config.yaml
init_std_up: 0.0625
init_std_down: 0.0122
weight_decay: 0.034
doc_mask: true
Each number is 500 + 50 x the weight over its row's rms, rounded and kept within 0 to 999. Layers, rows and columns count from 0. Numbers have three digits each. The size before them is the row's rms in percent of the matrix's.

# layer 2 MLP down (transposed), 256x64, rms 0.0587, rows 85-134, columns 0-63
094:486571443460483520477582518508592506561502400509411496526486507531445430499562516544554471519547506505481505469481465568478571486493461387453496515511455513437450488599489523633482473368480558
138:443513443531495391491444459502619491505542500515532554566449436579475559508514462534597493518466463522488509611543489448548502497541474433427559498534438493498583509517494402544534462468374499
089:463511516459432534616428538547499516461464481571543450410510518573458529521541555495485505518443434605476497519559419386490534579463522536463483590443467444480441585509524469465521456492572539
095:524496425503487497430494558541559487401528476516474531471384489477491483517520573512485401454588523522442502562462384475413559487521420434501543516540491544603539564500519564447540575516472542
085:410523506418530419508515389542494511508475556508485518510513472528491492541440553527422555450446516604419484516494502493604493547553539546405428479619521482407540530518541570491454440522530502
103:544622556536499530507426426453453512449444457581479523447502460499532509380456515533527421418454504567453537531504514518487536494484461367466554548562496551512485560450578523489536447579529522
083:574523507547481503473491488448478472562469540498540560598515461534508428489485403596420451394520511498480346479445468527521494479506437536572445471567523461522529433560480571562573512522539500
103:519573492520479467533523567577514459435443426623446439432556437560489406465484520472556502523426518439527496466553485478472517629518480436385483548553496475447533551537473537454526506545508541
109:480382463460498466526505560576506479411433397456479417476475511496530502546527616460527513435475534549567537471546509501477556444496533449514510583406489563446560487550494562461558555457582492
140:477533484566522450509477535554514497533611518438431489482492537518481495561451484518628570443537459338505541478512482485433454457489594470489524432512502461585544512435556535500427487453558444
110:572487469432547492494485531570543456411444531404457452478492475537420501470575509571511513531550525459518446505439488504592497462497397492548529530609474480460572553478576521432521557457388529
109:438478464418541563486443514548488523492406531544442471518509446518457491536506452546549567487462473445474567533488501491431521480488560620571389524519527482478519490329542536552555462520568468
116:547538469449484538502412576434443458538463530503455500595447507447585475545391537524465476491547491466479565474387412435459532562494545443499451599508576545506505492548491540526504506533464598
060:504503473497530542572401512475517537464446544506529445514559628503568524485515494511542520565462482418439471433568355519494528512558519455484426474491465435475485529430497534595541393550503548
119:550558488538526594481479458571392531507524498533535537482454517410529501413545541520527565448516409522483603435474593423504453395499529515464507531459511376541492501515496503457519504488465593
098:507498497550452451487493511473455459587508491511429503442459637514466412483441461546514411561543612520503536430522512515506521549530451408474491554544512627544530526478484508540558463457392474
108:425461495514489526433526510419516478437489544524429529542608574517565434474439469476549545421464621521477543543433527535548429527527479442471481544432434586497559569490441528540586471478494512
109:550503442463489523463501438489572407487505547513477520533439452467542389509457577632534428557603567505555521536498521407454514584503558416478473519429501461465527458505524481464506538519414502
120:472569575544465543443509535521560492463462507486511562531454468542499471514382548534542455473565482482571450492540391477531526445520475384540475492605486509555472432516581444507604480496410452
108:423525496454530517519481436533497435443459541493484485472539439563465472498403564498508471401577462574546520510410437465554469545450632571479469568573468452506484500609454488553500517564511521
067:495477494449419454468467537499543552490394521515503519458541519567516478489565533536521424477520509544451414516452463495591459518431478505493493464506559408491478571596401514531585605493501626
183:444510502550485546593511436470404593465598461574532480442472564422582440428521550500582471498486411560506510474506584406499504507464467452477491524490496454585510564558511500465498441496437512
094:548474498504530444495451558458529558494479474518551572489565453531507523590476538445454490458512432410458518581480482525512424442477574517513514512612389552520463422510342500547550494504549503
084:489439468525544466523433469484488409491500499606520551403434564580397460531467527507557454441515515506391573491600451563459488586496515536503497522471500508498579481465492541504500549461398566
100:491476547513469520547479527471518491414478508583379546453546482498494414439493595500585491443535500511434476616508454546470563568547426476550603471558486473507540493392524416472518492476503537
098:566495475466572507519479529638478509440466565549396446482497501547553536508497528527448429576456485393457537573497574499417571453474486537529483521440487534379507519448555543446457539487509524
078:505517479439392525497545549484507558470399469517500460531523504587559450465565528597514458524510570524449400512463470329541458510541499509509513429543536516581511473493559434494568514465461535
105:505537496490597561528544481470391584544540521558462472488448518471477461445486575472485446484455474481554465536476499420476467556481516497512474470589553483524448530596521396429488439611418585
120:556520509542611483513580405453468428581570522486448496553490535508477481510459561421497505378369502504477493516429561419520572571483501544475470461577539452460533530468456471491521495558513535
068:482520569512572530488414529492568540472454499586511445491510359543529470479494550519440390560404514429460507539455475476588528554532527546444532489535461446483571491440454488483569492482443591
108:568532518472467486521420491515508463530498439525408513581550419503467487482538579548466477544446501494514538473533435430548508464501343543472526585584525485512594540504517453515557447418404532
091:478517451529481512468480485522568487530481501511395458573558492611497432481472506514505480405458560495516575425446489654478558470516439479494471485473540469507553602451526510455474546534381564
125:420535492555548542586513523407437543449561425647465551500551590519501469472485517475454461428406543518494575520524531471489471481500417492496417527558475553477557564454489467461420487500494528
110:455564466515434556549563452513505497479507447561560535480441544408558483455555640574543493509499468571507539481443542375556496438423477459434509517478463435574530579543468486469463467521493503
124:508459420499500595471536576464518537580512515380545424511563431554442480429506517531533432537510472446512375549534465490489643530483452474501500492509481560581558469541475499532526476436462498
116:626473510386537394459500577544554480464446503562543454555527466523540452503462480519443478513563445484491478528521510522436585539476418552399497529528534412479567516490550548452425550448528496
106:475409536549526493495555520524647466523514563469456498410524456543557450396460465467548504427495490545471430440454442416514491600523492547536517465583502560539514496470509533521501567417546441
093:549501484511490463471543468465534480507421569599524502401507472554403504482483476539593521459566454523456576555462488642475482528551447560538500589469541474460499505447393453453520452546501442
116:451436545552548603561563409424455560493532469496557484495469453464523471544478561512552504544525442592483444485484573383558506478499416492531474523445537409557444525507512416502556515537472429
096:570528554525458597498418507560582512448505426493403448512467583465547443534514489492511445488563507453577495438465411591461469542529534377441545507476573503507494552492583476519467491500494435
098:557543552560434436497563432440452460408522495416490595525508517458554442467448510471530510480512523550514340493419503592468472548507551463505474523605499535545517535498504438484518577549503465
080:500411424461531510547506540569429548498486491549474483468530509603505429472502496422545508507623625541527467481434464489537472531512466423405459545460549557452579478497478522504437595449478527
094:455532494480444559445481502483529496554530544509541421513543458488507436547493550523565429443513497474387517526465423431523545574498438497480486402645509516488544535452452571583545461525500608
070:526468526395523467452500575545503529485522502499556544550479445471374491531530559482383502505469483484475504465425504513484474377550395492446522506614563476492511538593491569542541498495542579
077:547555468469496501442518534460569435460517425571485516449430418486468537483573547448438405518566525535451444561486450465479510523507464535510633431498488489546547581590399512518493460515466574
097:531513570423408465480548479548501501493449504496383439566471438490507485570513524566502408503465505518585503488495409468442447597583519430503498508481550553416479572446531491593473499578517524
087:521467476483488498478391497580507527432503495511520484472444509531596449476490457657491549567446535539369520639489492474542509464499522503438504473589517469524507533450486518466447524567416489
134:453397467571488441535466581500574499503433508558511514414491431517449525462454456447540474546554496505407545565441509494464470559461546505571431547611547516456548519597409540470521511488446513
080:518523510475405495480463549571569519484486432428527571419532544551356488493490542546479478412470503519462524531595486435444539535532560551561536495512441418453456474541514484457535496487624465
130:624495493420447484410477388515495481411500478463545487497473458521518516443524508553477506443477462502409536616553474402525540492523604516450496534584511507527542549540547429516465557488539565
# layer 2 MLP up, 256x64, rms 0.124, rows 86-135, columns 0-63
134:516544479544478527472458350471421516480530493561566357560506470480532586523466573528469474432512463506525480510426486416476454637560510495484579515475503536493509517462549432506537516523505434
096:511333503455437507489480525459485489472571539463502535482525437498593417443543568449550455518519461519536517441456525468500450428553464420564533447495519531469588574516500538561387546471464479
091:492425494473513473532562467491498522586575558453539424513431570545534584535452470509465526623461439550521502479602566566432496403502517481497395490504430525478506481535456509514536437501460407
084:468481493452486575498410584475580592544498515465424446531444505516591517531513508521571442511565490371461464485511540444530487536491553468521576419593500451471426425522496450427503524513517435
100:514457437560430454533492499525487510485600545481592484475529556409541575483456520430464525615462450514546555528538518451499504399552501552470567486423526414468486554608483410525491478537499463
088:470398569541480546573481442536452470418529521475451495550441615469511465565477539471534589527530525533450504427557421464371461623498505479549530480563425507555499455495492530536502489510532491
101:485467513427492587521568519510460509498474481553591455436424464528463438498510552435468570543470463525459505500517575491447483428544537503561451371434613453480463452504470527591487542585466559
123:527446583438513514367594451484495583485435528534572459496455482478562480490503499472570511422551493470472522507555482540456556360425492522627498456472557539537572467497517520494493519501562506
136:512464470503446500481491505445549494573508526587484524477468348537453567531564516467474505467494428421463496511493540422463486502482534652603454570477548559466520514385507481507538474539534448
097:498538551524514453446480551499528523562579486482548479532531442559483534443560424512484453537536483554463496484537502543511374499465651394495569443469483423403503518562506541418419510479489489
105:547403497481589546564505562490461463519440475497513543463545549488488487482475559435465501477538561596554455490435535549522448508540431423427583444428457478484470454583431499477581418528463584
112:443517471466474573505434587444529510480537491489434534570470468478552581502442453448401493455474557512610540397494511549520551465432520512466472554513444555541521513588522579422562464544527421
065:614528524409427515523458445515518420516547492479463511456548516522451468582483566563546438457453498513528564527370474492558389503447449551431536443533536570528513523538462469495481568430473541
114:445425489468459483540532477391529538503661523573553530504561554558558527523473509425529502564463533479498492477637442436489466510533502516452500442395507470513486523499481504522458419511503404
102:478479570525522477483427437455581508390510594468560432537583501473492563436502447410457591548481501483528473617525468451471512573534499479491539492477575427481508554496599512433472518473552503
104:589511623483483534476484451504522513457517461540523444528478462576468476430518538493574470374434557598487492493445518501552467574556512507459470419497526611522527418499436538433507500404519505
101:505523545503480482432517542492593498436707495497453417529591435430562522485474506450433529494455502527528492428497510547511517454481549487447472514433447560557536487607508514468520503526504439
115:483515488483442573495432502553354492538573501527434558580531415475475552572548455473479578461488546508450476432472428517514522528433589515491592497494503483556413475442457518539455434428519498
111:522521585495527526461468628515464476533481548460550447531557495537539516493581518464507539545554554446486506339532511485520493476522478391598456474459522457484532536376540461447406504507491474
064:533469507460531473519501453458486473411586508474545611613515550391527445491524526401554430507515515441530542470400553513440466594498495461500516433496409520544532459521541497501399501485551501
137:429512560503499563568514475481459521548639488549515552515534550459556467466448593526551499486494455572532546482489495401525450523458406499453522440360561465479462548515505473467451422508523424
101:500485514440446426575422529492532516485586516479552469601537485555485493540520563473527480435480421536537356498466469553498512452477414548430515571503541518469458487581454566559461420544503427
089:482516544458411467457538562449510487579585538486456511451488404520538555462448586408473521530571467536479524473387517519521503373430491509518529503445520552488437518474596558552495592522522509
096:522486505490498565533478572446470450490559449447505556493462438474533469490447456584452504538504568552535428649422466526471451446472481496623617515425457470482493493438495519562485510523588482
107:463438474416441534453477449451516511590476548522503502548503490480585572603534453514533462484449546490550436500448471473509468534528485491535511586422620485461582435511436447546497457564539614
069:570455566481551466495549607552480507478563516474551512452558430405549472436478429423515561617505482466509520504506509520491475568452533460439551420461442472606551454558534538532492463478416479
111:391548585445527554539471532443503516516480544564504495565546540491524508464550554462480545486439439465590529402536518464512515435532428449486502428526482327524464481490504461419560502443536500
115:475502500566498482494584458508498540543472471473519510533458452542451651532418476483530525405509487508531497487453520436346400507468588484537577505514540536557554447540515454486441601503497516
076:580466528495539463545541628541557575503605488455548535515584488478505526509451562466562483585548474460528399516481521532458516416438444473404453413433488518570471463502474537464480520562512510
099:510398456437580460556526515540512531478548442510465483510498463418548536587591480488565561515440575491545527494561504502544498488419530522405478438488508567369583563520474520436497514420497477
096:447568579478436454521501487530520588562508455501508541536515395503500546433424471573547488597512470473412411579450502464507395444475508601541534485481447473524546535573532514469544533433468496
119:427537507496534588629466398461487542461587451457503474596550484536583513422524457543494553551434412528385449471480515476587446481542516440507517429496565486483490483506509495464502472503484448
092:564437501488568479433504480484525488482492561496492447509484401519429538543513372443511499554533550415527486499550482543409511456595600500514486381541483543493511479518467499590441555458596481
133:528517487505519530569492590527453540536516439558528493538521522456445525605448469460453580480493460519540547535565466561358447540498496501544410391407479448478493532410492523504420517452553519
122:508530534443536564477450526514514466473483417507453582527451509443531585502522391607580449516517535488494532459507453608458461460499483471495526581541530514460518485595451480372440481449539418
113:545461416424504542576461582516423570494573509484567509515512419421460548520542392471506474488445526537478534550531479514459455448565530536611505532439505571470477526416537497489538451610481469
093:483454530395505540518562565504445394486492440478464524526505490478444556518512503542451494560495489468383477538410418478514530526558469549530559516523451505651546517550616430498451502524457486
108:447506533429522526541437462492433468476588539539582500528509615517540568474518569492531580446483466435533605471581474565494509478470476459458477497430472400563491504445511520401511405522502440
098:575475541459430426523571481434440547534432557503567466507515437593515509533488503459466514526540497489423520568435568412555524441482478563520457482504480522612482479522428449562616427532499466
099:504449451490491449622442509461517570534551514473549423485454453443536536412584429508508565495616474553506509532545477507471578507516464534507584462478517528404509471481598458501467381459518490
088:472387580489541491427567532474529615509432414476476497532509515500542452520513474512465507412497544562464555584484469525438439497436557481536509497490437466550548508546430525500573552430583399
089:426439583471479473465491462516541510451533533421524484512483509478485619596545452504537448555465547489499502472529554448475490596441534567411450399480489541455575459414551489476463618509489464
070:509396529521529539527605487493488526432415503598471436570445514485536544552539557530454574495513473599489440537538449437469490434517470574532514425578483547565394487535512528469486439457527543
082:481486488532551514498566478567415563522573552412553366567450503560505473507479443490468554539458442514553552527563532527427490494442435439480406560489479568444482480475500479523453407557577507
102:480563507464480461467446490410413469565531405493567509548518480565534459474510485496549575453534649487570520497511548543476528424531517512514468512444409459580523496525374478486563435451519498
082:520483482511532429578436439482507470599459480492463430526492511576477516581544511430463532449541408489660473526497400471501446511587564462592480506417488461481516503484551542532508477512550452
110:531486505475488553510541534500406556488551447487495501632513523492491520469433462547491520343478428425540454520542528566520422527572534511443556493477471556438467509463585524482396444527567530
084:512489544451450544530517551470385467489467570482467567506539481462545462528557515478506465590450453438485585546474523519471470395512554552533498452479526431524624463475462451601427412470461562
121:453477522620530524584443513467498525591467431521489467523461544493563577570533545499518536600544495423576546409548476493464500503546525502458478413548416483388456462422515475491526462495520445
118:512417515453474496528453456510478554625602451580497552521448498479402626513467560511497510530492527540510522524519426401542537551557473543489524461504571512478452422546496470534425427509471573